Each number is 200 + 40 x the weight over the matrix's rms, rounded and kept within 0 to 999. Layers, rows and columns count from 0.

# down: layer 2 MLP down (transposed), 1344x512, rms 0.145, rows 521-555, columns 384-447
# gate: layer 2 MLP gate, 1344x512, rms 0.105, rows 522-556, columns 384-447
# up: layer 2 MLP up, 1344x512, rms 0.104, rows 522-556, columns 384-447
down521,277,300,237,207,166,303,215,200,252,231,170,179,142,233,198,99,260,238,224,250,213,195,250,257,242,136,123,105,187,192,176,183,81,193,264,148,184,213,189,161,146,247,139,201,236,230,221,184,220,145,123,217,211,188,162,177,207,173,215,168,272,216,220,235
gate522,189,161,190,128,247,210,227,219,183,203,151,244,164,272,219,180,179,177,237,207,246,178,179,227,227,189,134,198,228,197,194,185,211,237,242,172,162,214,203,199,212,226,187,264,279,201,197,230,220,210,198,178,184,249,162,284,231,157,154,191,201,224,191,124
up522,185,150,158,137,255,205,266,243,150,135,210,187,203,217,170,210,233,178,209,178,196,241,185,223,137,206,203,213,201,237,237,244,242,194,166,183,161,257,213,230,238,202,195,159,242,270,163,184,147,161,173,218,170,171,140,215,233,214,154,193,225,205,169,210
down522,250,213,258,133,260,155,197,180,218,173,142,212,147,167,156,204,280,190,131,244,159,140,222,173,208,239,224,183,202,150,233,205,197,150,218,134,185,157,164,177,276,179,206,209,228,196,236,214,214,170,187,185,179,206,174,133,233,255,195,214,186,127,224,264
gate523,210,250,212,218,228,237,203,203,166,187,194,172,175,243,157,193,188,252,253,266,207,237,244,235,165,200,219,174,164,176,204,192,219,122,124,123,236,221,160,194,210,191,174,192,193,169,196,187,234,173,192,145,137,253,167,268,198,266,209,205,198,189,178,258
up523,213,141,225,199,241,236,150,158,187,200,204,195,135,165,237,186,198,179,148,259,177,187,180,215,155,139,195,241,249,247,154,259,210,135,146,233,208,255,251,192,177,178,196,229,214,295,216,145,109,135,203,233,169,262,215,211,259,215,155,276,192,218,142,186
down523,160,212,172,178,250,212,259,254,190,136,209,169,237,198,244,208,202,202,207,254,195,158,216,246,111,155,197,263,210,275,195,230,231,196,168,173,163,272,174,115,228,187,168,197,232,180,201,204,196,205,174,173,215,235,211,212,236,151,222,134,258,231,135,167
gate524,162,244,189,183,147,225,182,255,170,261,234,197,216,235,86,208,256,241,150,228,292,152,185,148,170,172,169,215,207,238,180,183,142,227,217,215,203,163,166,217,217,255,178,170,245,157,241,235,268,180,195,202,181,147,236,196,209,194,183,196,190,249,218,129
up524,308,135,194,178,225,158,220,184,247,174,218,138,195,215,201,165,156,166,101,242,167,166,208,266,206,186,161,163,247,187,181,132,280,164,226,218,165,194,189,185,234,204,201,155,264,214,184,231,108,169,204,251,153,154,234,165,204,156,193,157,286,273,186,208
down524,249,198,183,169,135,218,247,176,189,201,246,246,178,279,173,194,210,177,188,171,193,190,239,170,188,163,239,248,240,241,135,168,177,202,210,262,221,232,145,192,269,176,153,154,192,193,235,267,194,181,254,180,178,207,262,112,230,166,167,142,136,118,211,207
gate525,212,167,182,239,218,130,200,265,186,231,184,283,174,250,274,259,211,153,259,266,168,183,203,159,215,188,225,301,227,264,177,245,170,152,216,125,170,198,146,245,156,148,165,176,178,196,184,216,278,165,161,227,218,188,282,280,175,151,226,178,180,189,227,153
up525,197,191,189,167,230,199,188,203,173,207,261,189,204,172,217,250,278,193,266,238,127,171,183,208,204,189,194,233,211,215,155,246,139,170,223,152,226,195,141,203,207,228,170,188,213,228,205,261,261,215,136,213,242,189,223,254,186,193,242,217,172,163,186,204
down525,173,250,199,175,135,238,168,231,294,198,206,101,242,210,269,202,169,203,136,68,210,156,154,236,110,171,229,191,204,163,246,196,228,174,175,214,251,201,166,182,220,182,201,177,254,208,244,215,150,246,194,168,205,206,179,219,230,239,173,230,193,176,179,179
gate526,219,213,197,241,186,142,169,169,194,216,191,209,207,206,263,225,193,183,273,187,259,224,234,237,198,210,202,226,169,160,161,153,207,238,130,164,176,217,202,175,209,184,258,214,194,177,179,212,209,140,166,239,146,251,137,160,202,175,232,241,161,144,228,152
up526,149,170,209,168,201,247,189,129,138,192,213,161,205,160,245,245,205,185,208,164,114,144,235,169,206,206,143,197,225,189,309,270,217,188,265,203,200,251,211,158,197,255,133,207,176,145,230,200,177,293,233,157,168,163,151,166,169,154,242,189,243,241,163,196
down526,204,220,191,209,264,192,204,229,238,127,182,181,226,186,196,228,206,260,149,176,156,217,196,201,171,242,151,258,191,191,283,218,263,196,174,190,175,134,201,172,243,219,107,144,191,83,173,256,206,209,230,178,180,190,148,221,180,218,181,243,119,193,210,187
gate527,237,245,166,182,226,175,213,198,155,210,140,278,231,178,234,193,207,158,199,220,197,205,159,155,205,140,152,145,257,265,258,187,162,194,278,186,212,212,187,246,255,248,137,173,165,246,257,188,209,208,206,240,198,191,186,165,242,193,193,226,173,238,239,179
up527,228,250,188,194,228,185,248,165,207,198,131,275,210,171,251,229,180,186,180,231,179,200,182,142,222,165,163,139,232,199,255,191,184,195,266,196,202,249,149,205,242,235,146,121,211,219,225,193,223,188,203,195,189,192,231,143,232,176,185,187,179,212,211,196
down527,149,182,231,176,240,216,240,231,200,234,224,222,169,229,177,189,243,165,236,199,208,173,212,165,262,188,240,237,161,165,138,209,214,167,160,180,215,202,182,216,107,189,233,197,180,138,198,139,163,204,230,203,210,243,226,179,247,228,202,258,189,216,153,192
gate528,146,177,130,160,197,211,185,180,192,248,182,198,255,243,199,212,209,271,186,142,175,178,190,238,195,171,246,169,166,172,235,183,161,166,199,167,268,229,184,249,190,126,254,181,248,190,195,220,221,142,182,160,198,200,218,176,172,170,229,182,212,246,176,105
up528,225,163,221,165,227,218,261,155,237,201,189,143,219,196,289,135,151,112,186,255,194,187,204,153,137,245,174,206,165,207,185,150,238,225,197,203,236,200,183,161,190,139,105,261,186,215,250,243,293,216,248,213,156,231,112,235,171,241,140,191,269,140,174,295
down528,233,187,195,208,292,192,199,213,262,208,159,217,178,206,161,228,197,227,249,215,183,208,193,206,233,201,163,201,219,187,222,176,194,214,257,189,189,166,206,114,175,211,187,286,95,204,229,220,167,173,166,268,246,195,210,195,273,83,277,195,205,162,252,193
gate529,191,226,198,239,226,197,169,174,311,138,247,195,186,190,240,154,185,271,264,203,249,136,151,170,115,210,173,186,217,162,216,276,198,166,232,218,177,194,177,238,186,245,223,186,131,202,155,208,257,202,195,213,148,153,231,194,139,184,175,158,230,191,246,267
up529,200,196,209,159,211,162,201,232,165,210,126,211,158,238,179,146,201,196,142,250,173,227,128,171,203,158,142,200,207,205,188,184,170,230,123,207,258,249,247,132,208,232,192,191,263,174,254,193,283,217,254,185,200,238,173,176,327,196,243,164,201,203,198,148
down529,222,313,152,246,227,242,250,231,292,190,270,248,249,181,202,186,209,242,228,262,250,231,151,199,208,198,193,209,179,229,163,164,206,217,214,159,203,196,230,239,144,206,251,201,126,162,227,192,194,203,254,215,181,166,202,254,263,174,198,210,193,217,244,152
gate530,233,166,196,213,220,204,185,280,142,283,229,252,176,155,156,234,155,232,210,227,320,163,176,191,212,260,237,267,274,137,166,96,272,170,273,133,221,160,160,259,183,274,283,200,299,287,208,233,349,180,203,238,205,262,224,230,177,195,222,139,267,228,229,153
up530,215,321,303,213,223,145,240,132,258,174,232,137,154,274,256,203,137,198,227,227,200,173,120,191,164,182,185,165,186,229,156,211,261,226,208,316,156,147,194,212,222,196,197,131,112,144,185,212,166,205,242,173,165,83,147,236,244,172,235,228,162,156,200,159
down530,220,128,206,262,227,168,146,227,179,234,189,180,249,207,195,237,141,188,192,244,135,221,193,205,174,216,162,150,166,71,209,112,99,208,243,201,200,155,170,190,148,280,282,225,215,265,146,146,208,213,275,212,212,182,189,307,202,188,194,237,230,228,156,240
gate531,181,217,224,206,265,205,240,183,237,170,180,263,283,148,241,196,236,226,145,231,176,242,205,188,268,202,164,230,139,210,150,239,209,249,197,215,206,176,228,208,151,159,199,132,199,270,158,182,167,243,228,169,182,223,235,190,185,164,183,137,173,166,223,172
up531,205,182,216,168,187,125,186,238,279,155,214,182,204,162,178,218,255,172,175,163,201,163,157,217,222,248,150,204,199,153,186,172,213,175,196,200,167,182,166,183,217,157,273,255,207,201,213,235,157,223,181,271,181,213,168,177,209,124,217,181,163,210,183,256
down531,235,293,221,222,76,115,230,292,203,155,199,172,238,159,206,191,167,189,218,189,257,202,121,241,199,226,283,164,217,243,262,200,246,120,169,277,202,264,155,158,216,164,235,214,321,191,151,193,241,150,187,237,191,273,254,274,193,183,203,213,200,248,157,172
gate532,212,195,207,127,190,208,224,125,205,96,184,161,135,178,220,172,177,226,179,141,273,208,217,173,239,191,232,251,224,185,241,163,186,204,204,148,202,163,213,247,258,165,193,270,183,259,306,194,213,222,173,316,251,236,192,226,151,165,247,169,186,275,206,215
up532,243,193,182,107,195,196,183,153,202,140,143,179,153,181,234,175,234,221,213,234,189,203,185,210,272,147,217,218,210,206,213,238,196,209,205,145,285,189,271,274,228,192,236,239,165,256,283,208,226,249,180,180,220,210,164,281,164,149,208,180,139,291,199,179
down532,211,266,228,205,196,236,229,183,243,126,211,234,171,169,190,213,202,220,204,249,173,214,108,169,223,226,216,167,197,187,293,222,229,131,212,164,175,110,230,207,200,165,246,229,183,221,182,193,164,222,177,197,248,198,158,285,229,181,200,224,254,219,243,229
gate533,212,240,205,190,254,233,224,125,138,183,194,206,182,165,262,130,198,135,234,180,209,210,235,140,233,152,178,224,191,156,205,181,221,168,228,129,186,239,157,239,227,169,209,175,231,194,166,239,221,166,181,214,239,173,139,159,277,284,244,214,197,214,203,109
up533,216,166,220,183,221,227,195,82,170,176,184,202,253,196,180,190,166,162,219,208,187,242,205,173,224,148,227,268,190,170,202,177,172,142,206,102,184,209,192,268,215,161,178,213,203,171,125,229,197,225,192,172,199,122,95,167,254,264,199,194,206,237,207,175
down533,155,203,140,235,229,180,214,157,202,200,199,140,209,139,214,207,170,185,167,230,181,157,163,211,132,172,190,149,141,232,217,216,265,195,154,204,187,179,209,211,162,171,228,127,236,226,177,301,216,163,234,185,213,163,197,132,217,216,210,162,244,198,223,225
gate534,241,219,189,194,104,200,175,268,280,135,243,231,160,211,204,205,195,213,221,214,206,178,209,193,226,271,186,165,207,184,234,105,181,176,186,165,141,183,211,182,218,237,196,212,196,216,183,141,252,177,220,175,267,210,220,191,231,182,194,194,230,236,210,258
up534,229,227,207,185,209,312,202,198,189,214,219,211,204,150,253,179,184,180,230,273,165,213,148,156,166,254,253,152,176,192,137,212,219,220,196,191,223,200,210,176,203,223,181,214,204,257,164,122,256,207,240,215,174,230,221,189,238,188,240,164,216,185,188,199
down534,262,166,233,180,196,198,281,212,216,235,193,262,129,251,213,222,103,198,159,164,193,87,172,226,186,152,215,199,127,225,222,227,248,206,164,165,209,203,190,195,166,186,239,215,154,222,219,190,212,237,174,188,228,201,196,224,192,219,210,168,176,219,228,179
gate535,172,166,148,232,142,141,243,185,212,202,187,195,255,177,224,250,172,199,203,217,214,258,165,275,194,176,204,175,236,207,152,152,130,187,208,143,226,249,189,167,219,185,180,237,250,206,243,138,309,226,221,166,197,167,185,131,160,183,200,189,228,191,126,219
up535,174,148,245,175,173,133,218,164,164,181,210,185,247,175,221,262,207,220,194,226,207,226,123,251,184,129,211,201,201,262,215,154,144,193,223,163,189,172,219,200,250,198,280,222,212,179,188,179,252,210,249,144,178,213,186,169,148,185,242,221,228,238,151,148
down535,137,188,200,243,259,243,199,209,211,212,174,217,231,244,224,256,217,275,217,202,227,158,225,178,192,177,243,161,219,167,185,193,172,140,222,175,251,216,162,207,240,273,248,188,236,211,189,229,262,263,252,219,177,194,176,197,185,203,263,173,261,149,213,173
gate536,165,155,112,251,244,234,212,184,249,189,127,171,207,213,126,188,221,181,233,197,200,229,183,246,242,201,236,139,174,243,163,105,185,283,192,257,181,250,137,256,134,163,137,227,253,216,166,212,235,163,234,185,241,265,221,166,226,206,218,172,321,129,194,243
up536,195,214,182,186,188,178,258,202,250,192,207,184,196,243,137,221,231,162,206,194,272,184,131,179,189,253,155,138,155,165,208,128,226,237,159,182,226,192,230,256,177,135,202,171,245,228,157,240,178,141,214,209,153,203,185,160,219,193,190,251,235,209,172,230
down536,264,200,228,311,153,279,252,223,203,191,208,205,163,206,173,135,194,218,150,219,205,218,173,154,149,208,238,177,268,101,199,131,253,185,201,203,185,205,232,208,238,178,199,137,172,192,238,221,166,199,167,229,151,197,97,262,121,89,182,220,101,176,109,168
gate537,276,256,134,270,203,162,188,221,319,257,183,196,180,220,213,236,112,138,222,204,277,190,190,124,133,142,129,161,157,184,227,221,204,230,249,189,196,185,177,262,156,191,217,177,168,104,157,195,232,203,251,237,202,183,199,270,208,263,265,272,204,239,149,190
up537,251,187,76,158,193,133,168,234,291,271,237,152,200,251,187,207,167,158,212,185,218,225,186,212,184,221,162,152,184,197,264,207,191,239,239,150,212,166,161,208,162,209,235,167,187,109,203,180,235,213,277,209,216,166,180,258,223,187,215,210,206,198,197,165
down537,167,124,199,120,140,152,84,218,166,271,199,173,152,232,234,153,153,207,208,179,218,181,189,222,201,208,210,250,236,224,292,197,243,227,205,133,217,233,177,209,144,175,187,264,222,234,211,236,185,164,109,153,235,157,210,179,156,149,231,208,223,208,218,110
gate538,210,198,158,223,128,195,251,164,179,176,168,225,228,204,246,191,144,232,257,198,217,168,222,234,108,184,173,271,196,182,248,204,199,190,233,152,184,220,191,170,234,187,190,184,215,239,199,209,171,235,181,138,132,195,179,182,201,219,207,162,225,176,178,154
up538,134,225,217,170,279,246,137,196,289,167,272,256,206,272,238,212,185,207,190,187,293,224,136,296,208,160,221,299,241,244,227,213,208,205,185,137,202,190,197,263,180,210,244,201,195,194,152,303,181,180,199,153,184,186,113,235,223,184,217,195,258,238,237,78
down538,234,232,249,229,203,216,256,168,189,227,132,179,213,126,211,180,156,179,231,186,108,176,243,189,239,242,164,139,215,165,248,199,179,250,222,195,198,208,231,195,235,227,188,222,217,245,219,183,235,200,181,219,180,181,238,145,155,239,216,235,198,200,195,265
gate539,162,260,237,224,194,224,186,203,208,208,136,202,193,224,232,250,258,155,190,218,184,125,230,241,131,246,282,203,179,126,169,219,114,283,226,141,197,164,206,143,233,180,199,196,222,233,228,234,243,174,236,185,211,224,157,178,181,144,190,261,177,200,169,239
up539,159,232,213,253,164,191,155,244,193,153,159,206,226,186,174,225,148,226,166,108,205,182,147,217,148,223,216,224,222,170,199,179,203,219,205,229,274,196,212,270,169,211,193,236,176,200,253,172,205,202,148,126,245,225,208,157,204,267,258,271,212,172,214,173
down539,199,194,165,230,167,227,229,166,247,250,202,231,191,266,235,171,195,146,186,192,179,220,156,185,224,172,162,165,210,211,228,252,160,158,207,189,212,184,226,141,227,202,203,183,143,101,180,203,221,104,208,186,232,103,219,233,216,162,228,144,220,212,187,136
gate540,177,191,211,217,265,156,194,146,293,225,229,274,258,266,131,238,233,261,175,276,205,127,165,149,238,182,156,158,253,168,190,152,213,189,200,223,150,203,247,196,171,202,196,163,166,245,195,150,200,156,199,196,209,263,302,183,180,361,247,227,176,217,179,214
up540,171,211,209,231,239,133,167,242,163,176,228,185,155,225,217,203,248,263,124,145,226,271,218,184,167,187,208,248,166,252,252,244,228,187,205,222,174,203,145,247,251,253,149,236,165,232,243,243,213,252,235,199,195,128,183,164,265,107,165,148,230,176,221,195
down540,292,192,127,209,202,161,85,145,250,259,275,230,151,232,249,190,203,256,163,253,171,191,169,221,199,197,182,215,170,189,165,239,148,182,253,200,149,214,123,186,211,187,275,216,235,155,240,205,146,184,201,225,189,188,168,203,229,255,184,247,187,109,223,178
gate541,160,191,189,183,228,227,185,207,206,167,133,187,209,134,195,231,198,216,240,237,152,146,237,306,267,153,199,200,202,262,284,253,209,242,206,220,202,262,242,212,217,243,255,185,168,226,200,156,277,247,190,177,250,228,252,225,166,148,115,207,241,192,181,119
up541,234,205,191,239,185,211,198,217,270,155,268,125,171,288,176,230,177,196,222,200,195,121,82,164,238,190,216,183,229,149,215,241,203,189,203,240,207,153,254,201,297,278,191,232,284,209,202,199,186,161,130,204,204,178,264,193,180,158,158,159,257,218,220,204
down541,274,211,186,159,164,211,225,185,193,171,174,193,205,141,184,168,301,246,203,177,212,156,186,248,256,98,190,197,186,262,247,198,230,125,174,135,164,240,190,145,173,172,229,221,232,192,186,215,175,222,189,194,234,148,224,198,227,208,190,188,229,118,248,143
gate542,217,212,232,185,207,189,301,189,191,166,147,232,219,233,146,74,255,165,205,192,231,182,163,205,176,173,165,168,239,193,172,269,169,249,254,221,173,192,183,201,152,142,220,220,166,178,166,170,205,187,138,278,226,237,214,204,168,151,178,130,208,202,254,192
up542,249,198,161,199,154,244,93,200,164,208,210,158,213,182,212,258,244,252,192,179,158,267,226,184,263,228,268,137,244,222,297,200,271,163,136,235,242,119,166,202,241,221,125,264,181,198,203,226,174,157,189,254,239,237,178,224,257,202,153,237,203,202,191,211
down542,186,208,218,239,185,226,274,310,211,220,178,173,135,121,164,121,292,273,243,231,159,148,233,248,140,174,180,216,172,221,215,213,212,203,183,153,253,275,227,174,206,187,267,260,231,197,271,228,165,211,172,245,241,183,161,210,234,166,213,196,172,195,120,216
gate543,207,201,216,249,230,259,236,124,177,147,191,225,216,134,225,169,196,237,179,198,197,202,203,242,160,212,170,140,160,210,207,187,180,176,268,197,218,197,197,198,204,227,141,199,185,249,218,213,197,221,168,150,163,258,232,185,205,190,242,154,163,162,226,258
up543,270,184,240,222,182,175,219,155,186,199,240,206,151,170,222,182,204,222,223,224,181,214,195,234,162,246,157,248,187,131,216,170,205,243,251,139,172,254,245,211,251,199,131,285,183,202,248,189,223,150,167,208,208,194,199,193,124,195,182,177,190,157,205,176
down543,139,254,228,230,216,130,224,174,216,183,191,218,192,229,249,181,171,164,149,163,203,181,234,208,138,234,81,241,205,208,237,271,237,212,202,185,190,226,246,192,125,171,159,204,160,257,214,200,189,158,160,251,137,184,217,173,169,205,212,192,193,175,153,174
gate544,215,205,209,215,200,219,168,221,279,225,205,214,196,144,180,210,198,168,176,169,210,205,184,234,157,198,199,188,240,168,255,146,244,210,223,184,267,214,239,181,196,179,189,262,199,251,207,214,221,214,133,228,246,173,214,186,140,241,122,262,190,149,175,172
up544,230,177,179,187,228,220,173,203,275,272,256,231,216,160,147,116,223,210,150,192,250,281,168,170,219,197,274,154,242,185,213,172,183,226,252,209,197,317,211,211,172,148,194,254,191,202,132,164,203,177,180,219,254,126,214,175,166,235,170,282,147,168,163,216
down544,224,193,218,265,246,175,227,174,249,230,218,145,201,195,188,290,226,235,275,180,166,226,187,172,206,174,223,199,211,176,215,146,297,183,235,296,203,170,183,241,177,299,255,220,196,229,231,268,197,191,225,219,219,206,184,172,216,307,161,268,142,202,213,204
gate545,224,243,200,207,231,200,183,222,173,217,267,181,200,184,247,193,231,178,230,221,163,213,204,193,238,227,235,270,154,186,217,216,208,148,194,221,187,224,169,240,216,206,211,166,189,118,183,213,211,141,272,167,247,221,225,237,184,179,254,166,234,187,175,191
up545,175,202,213,191,205,189,85,218,248,234,155,173,227,194,173,263,215,198,174,132,221,157,207,179,188,233,164,229,249,169,197,245,275,209,214,210,265,183,166,196,187,224,176,196,236,220,226,225,172,241,230,200,270,184,217,159,181,183,214,225,266,207,139,169
down545,198,249,219,195,224,223,200,207,226,202,222,262,186,264,122,261,252,152,219,222,199,119,194,241,330,220,198,174,183,226,238,228,183,170,217,207,259,222,263,188,219,171,191,227,163,220,238,198,179,168,123,167,156,204,241,167,155,262,157,189,165,124,209,241
gate546,205,191,206,181,198,180,160,238,192,169,175,251,178,175,250,209,196,222,105,263,186,240,239,262,207,200,199,207,278,231,258,243,171,166,230,232,178,158,204,236,266,210,135,167,131,129,202,206,268,241,211,135,179,238,241,194,191,199,206,223,189,182,239,226
up546,219,174,289,154,188,239,252,185,195,221,218,208,218,231,193,147,196,207,186,221,181,248,265,196,201,195,200,222,178,256,156,172,222,163,224,234,117,184,189,186,265,194,190,244,217,176,201,163,209,229,236,167,179,223,222,213,215,196,184,201,223,203,225,206
down546,191,193,185,151,197,198,270,202,211,251,268,132,166,186,202,222,143,209,189,161,253,250,200,208,202,219,149,197,179,189,196,160,177,197,168,229,195,190,186,171,186,252,232,158,204,268,222,197,147,172,240,236,230,186,159,237,178,177,227,207,208,226,182,201
gate547,174,173,158,174,198,211,146,187,192,177,174,236,108,135,265,193,149,186,190,224,159,123,207,158,208,175,251,246,176,141,136,263,174,173,246,204,152,139,177,185,164,171,172,222,224,282,237,232,252,188,209,218,218,130,162,269,242,164,186,200,196,160,167,190
up547,192,240,148,211,286,249,187,235,205,158,183,231,189,207,239,205,145,183,195,171,191,219,173,227,180,182,171,193,107,215,194,179,260,201,215,272,183,223,189,211,162,106,249,149,187,117,149,138,222,197,205,225,229,197,186,204,203,230,192,171,190,204,218,134
down547,153,186,209,224,203,263,212,208,204,217,214,214,220,220,223,222,116,181,224,219,232,215,194,173,178,201,234,201,182,189,163,133,234,217,199,228,89,200,199,125,209,203,170,201,226,218,161,135,194,178,246,232,158,277,273,243,184,270,232,236,141,146,82,164
gate548,182,217,232,179,152,161,226,229,108,225,193,228,209,126,224,234,264,206,182,163,267,189,149,246,147,208,200,212,207,172,142,247,153,226,221,152,183,182,218,273,183,174,134,100,200,181,162,219,194,184,233,168,179,216,265,261,174,180,187,181,158,173,222,178
up548,198,165,240,162,227,233,198,226,224,248,284,186,180,190,175,285,234,196,130,189,217,249,204,111,144,211,236,282,206,179,200,107,245,181,219,174,223,181,189,193,256,195,165,171,231,265,107,196,214,203,178,206,236,179,205,192,154,196,199,172,235,239,166,154
down548,206,163,240,203,228,188,227,138,231,158,201,175,235,186,214,214,200,248,247,276,125,181,197,194,252,203,128,223,173,221,187,184,181,200,163,204,171,134,202,187,234,159,270,275,190,180,164,226,271,206,167,169,232,261,183,225,146,195,184,207,197,127,291,187
gate549,182,235,154,178,168,241,211,221,207,236,242,127,199,186,167,166,208,168,270,250,183,133,184,200,249,171,178,186,247,206,204,216,171,247,192,218,184,206,164,225,267,232,203,194,208,197,142,223,217,208,189,259,223,202,167,187,126,180,208,171,197,235,207,219
up549,181,161,178,190,197,207,249,345,201,262,239,239,220,278,199,156,179,241,144,253,164,190,200,195,224,186,165,177,238,238,241,150,141,192,216,271,222,193,206,238,197,147,211,145,196,112,163,216,240,240,215,236,251,241,189,175,155,179,202,188,179,217,240,223
down549,118,173,246,161,200,230,164,283,186,243,208,248,205,271,150,190,154,127,184,189,249,194,185,175,248,159,193,115,170,150,231,196,204,126,288,231,170,235,175,312,235,278,250,177,150,198,230,222,273,98,187,257,175,207,250,225,168,225,177,171,140,243,255,228
gate550,180,151,235,185,170,165,248,200,244,258,231,243,188,239,193,302,220,233,241,170,170,174,198,210,128,169,212,279,141,244,277,253,178,198,154,182,190,291,166,174,214,214,165,222,155,165,232,215,155,215,192,124,173,225,211,257,179,229,220,160,235,221,173,205
up550,251,161,229,237,218,189,176,195,174,211,227,190,268,210,160,159,107,154,240,261,233,156,198,215,225,177,136,125,254,230,227,117,170,314,240,315,271,178,175,186,142,268,187,255,272,131,214,193,202,188,326,226,187,194,182,159,176,253,135,214,157,254,229,189
down550,121,209,243,166,120,196,300,269,240,185,189,186,170,184,186,222,223,167,173,188,231,197,248,250,204,176,249,232,190,86,291,281,214,137,178,155,194,231,214,136,181,152,193,159,153,233,203,155,201,171,230,245,201,195,253,177,173,213,208,245,262,152,263,195
gate551,236,109,145,211,152,160,232,156,223,198,240,199,188,181,158,224,252,178,218,210,177,190,195,156,253,89,255,231,228,200,169,232,166,244,122,207,216,255,168,159,238,225,179,174,221,179,183,149,160,201,188,201,118,260,165,193,208,228,254,174,205,282,234,178
up551,214,236,220,241,173,194,209,211,150,156,186,145,183,158,161,221,165,176,234,212,229,131,194,235,150,170,280,208,188,208,147,235,227,175,162,179,229,175,174,174,162,204,165,169,168,184,191,197,221,214,216,209,222,162,247,235,184,167,194,197,134,223,252,171
down551,185,229,223,137,216,121,221,171,222,264,165,177,155,201,224,183,219,206,194,186,192,184,178,249,166,182,191,198,246,209,158,180,224,219,201,237,187,201,271,232,202,246,215,189,254,259,227,166,164,215,183,284,163,242,131,277,219,214,229,171,168,171,210,194
gate552,275,230,191,187,187,252,175,148,231,296,174,183,173,206,221,274,181,163,190,221,197,204,229,217,153,158,187,234,240,251,186,170,183,194,146,191,185,291,233,221,271,227,261,168,147,174,198,194,188,299,122,230,148,224,171,255,174,205,224,161,271,230,195,160
up552,195,220,164,145,253,182,191,238,155,69,221,260,117,204,174,188,248,196,149,210,231,305,139,175,218,186,247,245,153,121,211,214,216,168,239,141,207,186,208,183,139,155,234,149,150,291,233,163,214,214,207,183,244,186,171,246,116,203,187,206,132,197,178,165
down552,220,210,171,213,157,296,164,215,226,256,184,185,232,206,290,232,176,180,211,225,222,151,248,221,175,246,165,184,252,218,107,129,179,177,164,293,207,175,218,202,284,223,132,169,218,101,146,202,228,136,236,230,209,220,147,196,291,211,181,146,191,210,279,171
gate553,156,232,168,210,229,195,163,121,169,261,274,164,235,192,222,241,213,201,194,116,201,195,226,220,223,169,250,133,224,193,265,215,213,230,228,70,198,205,202,261,197,186,228,231,194,194,257,243,306,173,228,157,294,208,191,204,170,252,260,223,165,139,207,255
up553,188,178,140,117,194,195,239,243,265,178,185,255,198,212,194,260,224,222,194,175,203,182,148,210,243,193,198,204,140,238,165,253,229,211,155,182,252,185,203,175,286,226,125,179,236,233,198,220,151,227,201,204,190,164,245,166,228,152,130,169,144,191,166,267
down553,279,224,211,168,179,227,242,137,182,162,243,182,274,228,209,205,200,205,167,224,244,232,222,198,152,144,227,280,209,124,285,146,211,199,193,264,203,257,203,177,183,203,182,195,313,208,232,218,195,188,170,259,193,188,202,287,189,224,230,223,180,144,127,217
gate554,143,112,235,218,231,237,183,182,195,250,176,189,271,203,205,165,159,226,183,165,217,244,171,139,193,218,196,186,225,183,109,208,197,231,179,208,263,260,168,184,170,106,225,192,122,111,226,206,199,232,289,200,204,223,182,224,163,216,231,167,126,286,182,217
up554,193,146,248,152,204,158,177,188,184,242,263,160,235,186,179,206,214,242,169,173,193,226,234,214,199,200,218,194,212,179,212,258,262,234,142,232,189,228,202,148,221,167,212,234,218,221,142,155,232,126,181,202,196,216,278,191,274,156,206,197,195,254,179,280
down554,138,187,153,167,152,207,228,165,236,235,195,215,182,211,248,128,230,209,158,141,213,205,179,175,231,146,185,197,144,227,193,178,226,221,141,268,211,148,187,272,235,243,200,220,178,195,227,135,214,183,147,142,227,181,147,177,228,232,175,233,173,149,158,243
gate555,196,160,227,180,212,204,125,240,148,226,201,150,144,229,194,219,196,179,168,183,226,144,236,223,223,192,186,186,200,156,194,221,196,206,249,215,159,207,242,237,183,147,241,199,187,216,162,140,218,164,150,208,181,208,100,206,202,224,161,220,226,288,139,232
up555,159,164,236,179,118,193,189,217,203,259,168,218,172,219,209,197,193,226,181,208,241,194,215,278,211,164,261,211,255,197,228,230,203,136,261,199,162,115,254,173,201,189,138,150,194,176,196,159,229,216,119,181,231,247,119,177,253,258,201,190,151,235,116,267
down555,192,237,215,180,203,185,202,178,154,220,153,221,225,202,209,191,225,209,195,151,193,107,196,269,202,178,187,250,193,214,181,220,151,169,257,255,165,166,253,208,135,213,146,187,150,168,144,139,196,213,121,210,298,202,113,245,191,272,255,220,227,196,224,265
gate556,189,152,161,188,212,231,251,256,203,204,183,171,130,193,190,191,240,125,178,193,186,194,177,159,186,221,185,210,228,221,195,171,218,143,203,101,147,130,212,202,279,203,96,254,178,279,279,267,198,217,157,208,197,180,216,271,211,256,170,186,223,259,169,198
up556,235,233,217,231,284,210,173,244,147,195,232,237,157,217,210,208,234,221,236,233,220,211,198,241,237,149,171,224,140,136,185,215,197,214,171,182,179,277,230,142,174,252,258,182,208,190,277,181,224,200,174,265,321,242,206,153,238,167,184,160,176,160,217,264